Each number is 128 + 24 x the weight over its row's rms, rounded and kept within 0 to 255. Layers, rows and columns count from 0. Numbers have three digits each. The size before them is the row's rms in percent of the matrix's.

# up: layer 6 MLP up, 768x192, rms 0.0731, rows 755-767, columns 48-95
# down: layer 6 MLP down (transposed), 768x192, rms 0.0689, rows 755-767, columns 48-95
# gate: layer 6 MLP gate, 768x192, rms 0.0758, rows 756-767, columns 48-95
up755 099:161126099154122118114123123141114131144097109159115128091147083154143130137214074089146131101134108122115109131084123165120156115138144127202142
down755 096:130147132124175088135080143131107089109095162148122127182147172122120113099094117126134117126116101110079164106143157120165139173147112133104101
gate756 100:103201130081092123133139108119115090126139151108098140153092138106144130105093129133130119090122109122085107150138073148116157109124177149120123
up756 098:131130096146170111137142108136146178127175109137106140134123082085112151178176154146126126137150124153147094150115111160125113145114112152187126
down756 101:091117116094146124121107134160107152124131122134100123147133131127132150117123113095174124095101136099150136167118113084122154095111146120083111
gate757 098:155075133109122109109136126115119115099148130158089114171117156107132165085132147141102174111138095106119113129098110072155171147156138118150125
up757 103:143155139125092149174136098151101114137129161105170169124124171143114137133148140102164110134141158128126091118154184166120135109140134123111131
down757 101:170135092125129127157130118126068153114122149135139093155146143193145124162172108181088106158151107148119091120155117148080106108143109165071164
gate758 106:114146137070148099076116151136132095104164124123123152125087132155125093131134149172148152120135120117105116116104101124120115132151098109156135
up758 099:083131066100121123134080134148113133115126121085106173101116118157139107130169109150111170132146095112123099125095121105143090100088135157117143
down758 102:132127122146087099126134088135132129132136171099126148141113118112127089111177164128174163152128127115152099103117114155100167105117127104161147
gate759 096:134164144145107119136149112106097117096143147104167115133147101098104142111104122110128139100121141157127142086114136147096128179093087118131064
up759 096:100139112115110117160137140155142095125133119084165170145119117120110137138114107097120160101134147121144148119133085146141119150083083110143170
down759 092:165119126118103190146100116144099094124101133169141139127159116118162152159169167155198147145150154102086134097142159157180169130118135135116140
gate760 102:138152114110190105120099095171136202143118162132162152134124121123135090169193131148133080121168128114088147112110155137106128099117120122107141
up760 097:101135096094156130098119118128144145128110122116124122122128118119119105111123153156137160151145126113103143108094093144119101102088109134174154
down760 102:125144126174163110090103093176144156096145156144145099169133134111112114136142132159149157118119103147128102095112163126151125119119126165114099
gate761 104:128108101152133094152110134129128082112102118142089095141127103139177133133157106134172084161108138055112134125128131122145134128114125132140089
up761 103:101129142145132113145141184116093122105156151113114140122157090090154111112130096116124128119147143132125096140123153091086131148134105090178142
down761 103:122103131145134148131112132114118081127110126127127130180072123142142128150096112167141151138111143149118136095167177165095089144107093145155168
gate762 099:116103112119105102166110147131099127126157167152126145115111101152095167154171090137152115092151142084142101107080123125107112120153154097167132
up762 099:119150135089226114161157094126108117117113164129147125120119115120163186138120153106125142136140145167140123169133148105170142120133126140144118
down762 104:089097154140092108135163143150116131135115108139095168117133140153134147160135179122120154140123129150108154116122149133101159145100117134148151
gate763 102:124131094151145126134122114160091141136126112190119078147114154098110077080102126124130115144180145122104097118115107185112152120164120160141085
up763 102:115133126116170147129128121096124148140124125178093135131128121161168123135099136082105108118107079115096123125105126133117131118132083111130163
down763 104:124131096135116075162148123128159128161120135112143113106148086101115129133099130151129108119069055106134134149106144151135130140140129149147123
gate764 098:180152152113137111128113143117140139099095123128128168128144120172126113123148146141137125115122139145082124094108109115096124158132152160128122
up764 097:144132085115120133140101089134130145166117132130146141103101144123120076146082165132127117148096200120145135136155099130138083102123101110159144
down764 095:127092125141121100144121163098152137145144149140141115175122128119119089124107155141095131134105135117134093146149123145155147115110094140159157
gate765 093:148170126115126127149107157100122147155109072110103156124126146142109072147184147137095121135137110119120121136134119074094106183101130110142181
up765 095:115138144138104115147102077095137157148114139163144127145116089123131129107122145110130095079163105099165156118128106103121136141143149126106118
down765 093:186125128136098130126150171092099126134161108077090133129106142159125145121170101107101098119130089164138112170088143128129109172141140125120141
gate766 102:108111141155161125148140154130167111152056115155158164111098153116105167124154154162159135151163126131176120122124142125149176151127139143090064
up766 101:130176100114126126101147152082145166102118121124163111139094132096136125142123101119092098089123122124099116139156158126132101133112088102111154
down766 098:129179146124138060160130124121151127100135112074130205091148116186114150132181118151161133144146109100124148116133125114092139129112126156131107
gate767 099:092138093066139115157110140126113098144127165102111142168104173165127094136156125103129159117148163152085097125118137158125123176098119149137110
up767 094:151139126152140123122171111143141154111094116129111174183125139125097173107121061129142132181166131129122137114113143117112132127122116166185145
down767 097:115092147079146128129095168140081142094145125090131128135151131079080093144157141161105132150162114109107120129150124096122133143133164166158113